Each number is 128 + 32 x the weight over its row's rms, rounded and kept within 0 to 255. Layers, rows and columns count from 0. Numbers have three digits each. The size before them is the row's rms in percent of the matrix's.

# up: layer 8 MLP up, 1920x640, rms 0.0346, rows 914-997, columns 160-191
# down: layer 8 MLP down (transposed), 1920x640, rms 0.0267, rows 914-997, columns 160-191
up914 101:169114121098145120110124171101186105153148109146139120192117127104173168127158157067116125155161
down914 099:088137121165086082130164071144093086161165076186177154152068024129169127091095154129176121125100
up915 096:165161127116043135115091126158143134090133191118139169125109169138128120112108114140186118109145
down915 096:108112149111204104153134120165121159105131131144109128128120222043103096168096083151113136109140
up916 104:110123123120093087118133144133117127077117141126165114122137142200121151140168149107114160146103
down916 104:148100079095093122153129157146098147137192096099120177110110098120079144155146104122107165105118
up917 111:135166102180087129174133160091192148124121153132113171100034135194153117121142203109125185130112
down917 111:114189127101145165145136098095125056136144091109137149122128133152134188178164190158129150176134
up918 103:167169104122109071100146149110157117108167177151168152135116129113117126156194143115083149144103
down918 108:133136141090119098143151112127171144125156100103136123103166031134115195121146120172146103151126
up919 103:140171192107124121122120173104120164080098198137141125165135164148124115169116148131113158118112
down919 104:086126104179111120094105100138046101118141115117141126122134109079171148170137175057119142093148
up920 096:121182112092098159152114179092150176133114099108186128129160137088125084124095113116137147137120
down920 093:121146113182097112093119143099114098131124118154147131099073063142120173119181124103148104113151
up921 103:084074201178092129143123145111146123054155197191085141148132152105240115143077119140144153136079
down921 106:185127168135077093108078143122194112153164046155167126124164095120125111111129093156142163138100
up922 100:123105128118131114101192094128126106175159118091177074176032110140088175183154193110130195124144
down922 104:143169139099160120165086086170168140190139083125143135139107067094171118139112144160099122083127
up923 115:126098133119089056103135162105150165106143182155143134183151152151089080138106120162095155146096
down923 109:074115073106133131113120116132148114143167123165143130148132153139092145120134199135107089120111
up924 096:083126147120090115142123167122105124122085184145130126162122149182130117110112170095103118189171
down924 099:132129126132146102175197109095143125059171087099072130149099142138108137107117126118076157118129
up925 101:112107140126114132076145114088127163113146146178108161137101143163092126162134169150107118122111
down925 098:176189146107118156141183154118095154146100084117171124135111094101141090104157081114195135137148
up926 100:129087146168129155120072125126105096062094154143175170088162126113119098120102137105134122158204
down926 100:139109054131124119136116110189112139115080190061160181189128093124117176130136114095104109162181
up927 094:118147099091138118185153069061114133102089126101141152134097159154072063131164126108113129145139
down927 094:127137159107153118147094128177163157154115078126107177167131117125151092120107096124160091124100
up928 094:116146119096074149119169143063110152161113176155111161202084164133145100148153151136103121079140
down928 099:163116136177106116133125124119138194070065177167087083166113205160137100096092118149154124143092
up929 090:116119197181145128110137111150132104171150101137131130134106176093167094125159141133144132138127
down929 093:124118109127073093127213177101146147121111122126142053125105068107080181172130129121112145145095
up930 105:122111115089133074103138126123105173120086130117149139139150115104102118103159136199098109135149
down930 099:139116137088128125105120078121137122145095148160125149140077000108140061132114112119121143129183
up931 112:083166150174082137179126136048153200138141151117144122147129142133041074177176131068136160137080
down931 114:122134108083105112074153140127074176126128129094095118128113178135172144155131088139147105145163
up932 098:163063143126121120113187144140189142140156127096137097132120134099143109146134111118131165152114
down932 101:145156120184143108156090150127174119162185131116142122122141111045064067077131169126157148169177
up933 096:124119152099148084126143168143122089182079111153194122115176118156051158089131140150142130114112
down933 099:147060168141121157149125169122159116061167090092115151117128092103153164121091115125142099110122
up934 113:053104155127094111151171116147132108148055115135181059114081132151052130108122143083113091160205
down934 112:156115097117146109171140104091087198069106149126097165083119178103146166078147109137135105076185
up935 101:141191179084060125050153142088122214069091194161119168149080152169195079124118138113121147161169
down935 105:091131085178134132134147085153114145133175082091108133122156130119110062103175149082098113144129
up936 106:130089104129168143164101169121126095173154135148158040155111158168092116094113112140109145147182
down936 111:113130168102159152126146141156102138085176077143133092146106111192126152137114049168162138131077
up937 101:125140140144027090190165179162184120167085116170120124090107178164102139103154173105091141108125
down937 101:147119128142142159163124162139128101142135208112158102170122180134131165096129141175149104135108
up938 098:148168142068088213116075129137093139125109136132134082094109116133131072103116116087175141098096
down938 100:051137131137149156134140138088143128111156143113131156119132148169159121168160070158133039145157
up939 103:137197071172121132161224077132169120139142144143164086150105127121100048046136122109180076124119
down939 104:113124152146141114154115183137116147086140153150152113123171158142112107147167126108104044132107
up940 108:181186130141086152113146189083086148112132165118119172151138151126130100096183214134118124183117
down940 109:094208141173090172144134087084112117066110104157096126100117115160098206109055140176118097163093
up941 101:144054107170158129104154114088149096087123131148151111213127130120128137147141183114156149092123
down941 106:117088144142154103125140117142084119139153149114141186125147069091137095133146087180184103116098
up942 114:160152160136141117116092147126115116130122213112143072101132114125134096144124152171191166140159
down942 108:142152116123073096127146124126153139134050140082101147108134062092090114095183120144179143159114
up943 101:133121138124104155124126060099106056131168129101139114113129133111140136137115116157123112103168
down943 103:146111071120107099136193150158117170132093109162161137145121116093048165193159154133128091090130
up944 098:180155154154151085131115043111133178131095128135147138106147101151099115092160142132139186194170
down944 094:050149146104095193128137130165101123154091108153126120134166071163103107121127177110108051088148
up945 094:188096160117126158109100160106160173112131060099140082089090141141129132179088137046129136108127
down945 095:142147117134150133163134109108148168157092151112119114190152100083090138123120122155171086129136
up946 108:181075113072049134149123091159175184118105145109152050122124163168090123160151144161095160160146
down946 108:176140101106149118097073171135169115138108176126184171125150104087080108086068136130146167106104
up947 090:151135175141101147137098108156146175114083071106127118159131142129159128133116130130125132140189
down947 095:187130141172158154083157156187118109136110112149178173127157148072130138092114168160133135098071
up948 089:187118160128136157110148175137125118092104172093167105137147150142122064152139147176158135150185
down948 085:091115102104122065148123084131148140074095094166162112086104037153150143143066127151083167065065
up949 098:105110118181126093141128160104161188088129143079202113122160153113167114140134177153087182103136
down949 101:119080115110123172079142095143113089185136193114125139115115065150164147146111140142152123209163
up950 107:135147108152104136158157102143074093120172165155121181150158182198163153132112123121121106201158
down950 109:122122131125165144076147192079103077125121166190127160081097127151138088144124147099130085095099
up951 097:178132148168091118078131120154132157108119179163100154184121162219089164129165171111123157162107
down951 095:028058120084168144113114181110104113177162131137121096137099076122154143095157133146124096062168
up952 088:132092137105107096139124097137121159138128154136130125143123136126130156107040102101128118218166
down952 095:132124068147163104098086129233154150126111175110136077097110127100130189143134123133137016056110
up953 097:142163153107120124152154171113113157106141133146131101135141114123132124077164116152104104114095
down953 093:141106118143150150098087113161108123164061118145103112136152045108124093102144165128111196157125
up954 100:153175119131053094143142202121166127112091142042104139107142131080106181161131136124163148128143
down954 102:075156094125101110117047176168105054116082113166176145135133184090137113150104126088136162121153
up955 096:064079117105104082151137123133108141146079120108101138124140120140113125158146183141108101137113
down955 099:106175122155106053146128195112169160186189053133056135166122066127139163104176104194098172121067
up956 102:131152167151076099149121147097158141099172203115175128140175123159159104183133130175080140126138
down956 108:125111120111107107085140035118123035124084133179132101099119069163151176064043121144095152125152
up957 100:127132159131141104111128110070139121101144136145141093123085135128173123117126139083129167133127
down957 102:100142131160191098137153103156171123101186165171127112145173198138111160135128146134130111181085
up958 100:097112157161115083101148096115153199138146138127095093129044152173156181172108112130159103141125
down958 105:095128150185111127130136105072118144113176129161156118113124112157129177100109080082134141104097
up959 088:116167110197111154132112158111136082118125144142160155143128130172072146152144188090111129111141
down959 090:152112114148147094142107132128131089184157129147160099136085004096146056118090119107163116134117
up960 104:110175137150066100129105126133143145135133163100130098122123164140118119111126157108162118181126
down960 105:122187060099115108106131120131081173117137111100110163087105195115063150143168123103124166152092
up961 105:213150115144109109094155122087141114127149136108112063123156145134105109111161124156106145194168
down961 104:090111142122112157118168136142176123111134146192077064143137035169176170144146098155128121100085
up962 098:131098144163085120191165165096132126125143098145149105120131127157137145144156124162146161144153
down962 094:145120114176181153121158132101075117054130152097195188152153095140100098096176175106109143149122
up963 099:145141160094065097106140102096187176106144130131122123111152179155154113141172100146146173108197
down963 105:176137128123128119169115112150156168093109095111164138128194192102112134124082068163137169156121
up964 095:132124147158135128192152132042165069150117111156161148139108119135161133218118119124153146126093
down964 088:136134124132142202116123087139090141112071096146164125147153086119128145088152118173144188149121
up965 105:178185096181156123155124143163196121110121126138136087177137148151109156186140200127078121161135
down965 106:162136112107193129096175128143163076158103127131198060094157135158157177107101189128165160033136
up966 094:127171114140151130121129124108084178128116188122158176123153138122171118128095167129093109123122
down966 090:148116132076116113166070061103113048077129077134156098076115046149142118136050130090181198142162
up967 101:124114150073053123110159188124125119101148147134157095119122152173084152147093126072097143134133
down967 102:122097136164109130123107150109162137140136108121112143152162119180127087125129225105128040134130
up968 111:127135198146058134148118150179130112115128147124161145122133150115174134172103131181141132164165
down968 109:072141133110137169136111132138138092079135112152138156130084148114105121126109184129107120125081
up969 097:130168130085121070173111158106185098057161086139141110103120132136144111138155147067164124131141
down969 100:160176152111127110134197137133136203098035112152110136145087062123126085144163126136100121129077
up970 094:132091141154186052091145135092129095121171152156107170139109154194172134087156171147149131101110
down970 093:098135166098149105094130174153173145079169089113121094161110102149120120148140153109154096178175
up971 108:175163128142100126101189161146135128117119141160165074110124153141112061070172158088096107145199
down971 110:098157178162047156126105153090098076165086183139065143132065195108115091123093178107119169139141
up972 101:116156100137164118179147094145161110146159134151125068163087178114137093094096168115108163135140
down972 103:138119191166143102135153138130126104088071148153142147141120143100167099153121154132084201195130
up973 107:100123083139120091117125127065139122144156137104201127184139202149131084087147121105098152081108
down973 115:180075142108149120104090098122093111115179094096086081136087178135142171079098084170140091115111
up974 097:146156121156102052086089197119114141141153148154096166162184187121121120119196131121109164142128
down974 102:120141143168150166148151129113122147102143121116110131136144165115134112127135101121122145149189
up975 110:102083126136112113148157123096109162086060103140161106145140157154063122161126217150162219117174
down975 111:132139159165101109162160148158149130131151113087152099147139117122151088104115139126103163102148
up976 096:180108123116108129112096128092186189113113183153088140116106122125182123095132135147167157097128
down976 098:126067123116100070091128091127161146127113101123159113143079029123131184118107087149122130121162
up977 102:119122137194055150160080110085105137097158140140116092155104156111164136173132119113132109132137
down977 103:164154100130088148122119077163109065103130115112095127161152080133145146122103192065182126151073
up978 089:119127143148144107130127097140102097155111152133110162158100124152132190145090134102189137137159
down978 091:102121113152156112138161175135132097195176113158130192187065083160099198141133149141164177112096
up979 092:147096141153077134161061119137153132159140114132126169120100156142174113100039120172133097134103
down979 099:154142103113066081132112122142112118120119138129153141144117108088108144128169126154134113087111
up980 097:115085134140136139220101165089192146136142097108119120141132113154157129111106106138167126111165
down980 092:090164130184088043119147116127122161083192172130128135128152009117057095100202158118118192114132
up981 094:101120179222110208139102149140135090136115197140073149115167147162102126120132100179169166163147
down981 094:178125153127127099139170138122147141126121090140155107166129104129130122121126135138115117100140
up982 105:083183127093098064110120125137105132095098096090119083206158199129127083166144089122148103144185
down982 104:118054119137130152122121137058161116152167114177131149122137190095110126184162187142158109124134
up983 085:121115205122121124129094071095125067080099159143145142176104130124154169145070145084133136193167
down983 086:086140146128150140138143173123095124144152084137116148158131053084113109140131150165144150207131
up984 095:167087132094131113152141155154096111129126139152143122095087140151093118146183133070186119097102
down984 093:130126123164091145092126038131105076106126107086103108123086062118138118112126222129093146095149
up985 085:155148152137131119101172123074128086154108167159082110113130142203150174108094154079198109155181
down985 090:117134139140090151094110099095117107163147168125123124098131149131137161131079122128068163128114
up986 092:121192145121108084117163062168174115121122133175090113164133132149191149079094164170149120119152
down986 096:087139100095123067175167117125070133092149157159101084153123116152060149152068111160146128093178
up987 097:186126132113156150127100144086201102111168135110127064125069095167139132112131134168186153092087
down987 098:091126099096183111107157097111116147098102154100183117127140011094132111129093081182142160107047
up988 112:179157131126085147109154099156144092102047101133147144145059172132194150140100121134157128136119
down988 110:150121082150138183093112193163112109175200195140079133148142131215185092108154083171150076149155
up989 107:107112119126144137141145123144130082175133122108164097230111164173097162155147211141122135157137
down989 106:125130108087088159140163137117143107149107089076154091132088194119098131122147123149161124156106
up990 111:089159132137083132139124195125151177144135101179114127111124152139073061120151166151123152206087
down990 111:136092070133141118151096113079100157154161122119091150139110181171134112080111120141122115061255
up991 095:122136166126103127179187119063153181096102215139113149121124148112182118109096173158155127108075
down991 098:145100162080123119108135110175139094190089096125152140131120062102172145141155069131164161152089
up992 092:172195169093107136142094150152128130176131103104146054131110119088155137065140126107150115142089
down992 090:137142166117177150132141187104150160036113125078184118147111145142177137184117065145078110102141
up993 090:130156134163108119096146145153240152156133125118106168150137167130118203121154145117110123157190
down993 091:151101096110185118147132119136106164198094089070087099095092191052134169166131107126141080143123
up994 101:114094160153084155143163140146094121106116212151152133122124154104116124182137183150133147106132
down994 106:056114110119106096129157107158134198088095156143076129080131000142154083134110141108088141138034
up995 097:129058152094143197182115142103089090173104166089091083118160123165136046109129082101140141195108
down995 091:106135090126114144134109137154144085109144081138162114124115053145103179152116146139143128111166
up996 100:112155164068089183126169131112174126049128136149135085195134136144140108068206147146175100116141
down996 097:123100033108111139114148182160129125114085122159105186125177067156113174182105147080124134061116
up997 107:135123121107131135136169110102155150096112124180086123119062132130054138115083124124153170111173
down997 108:161087113089132108141171147210131159057077099066117112129187158154098085164117147086128099117082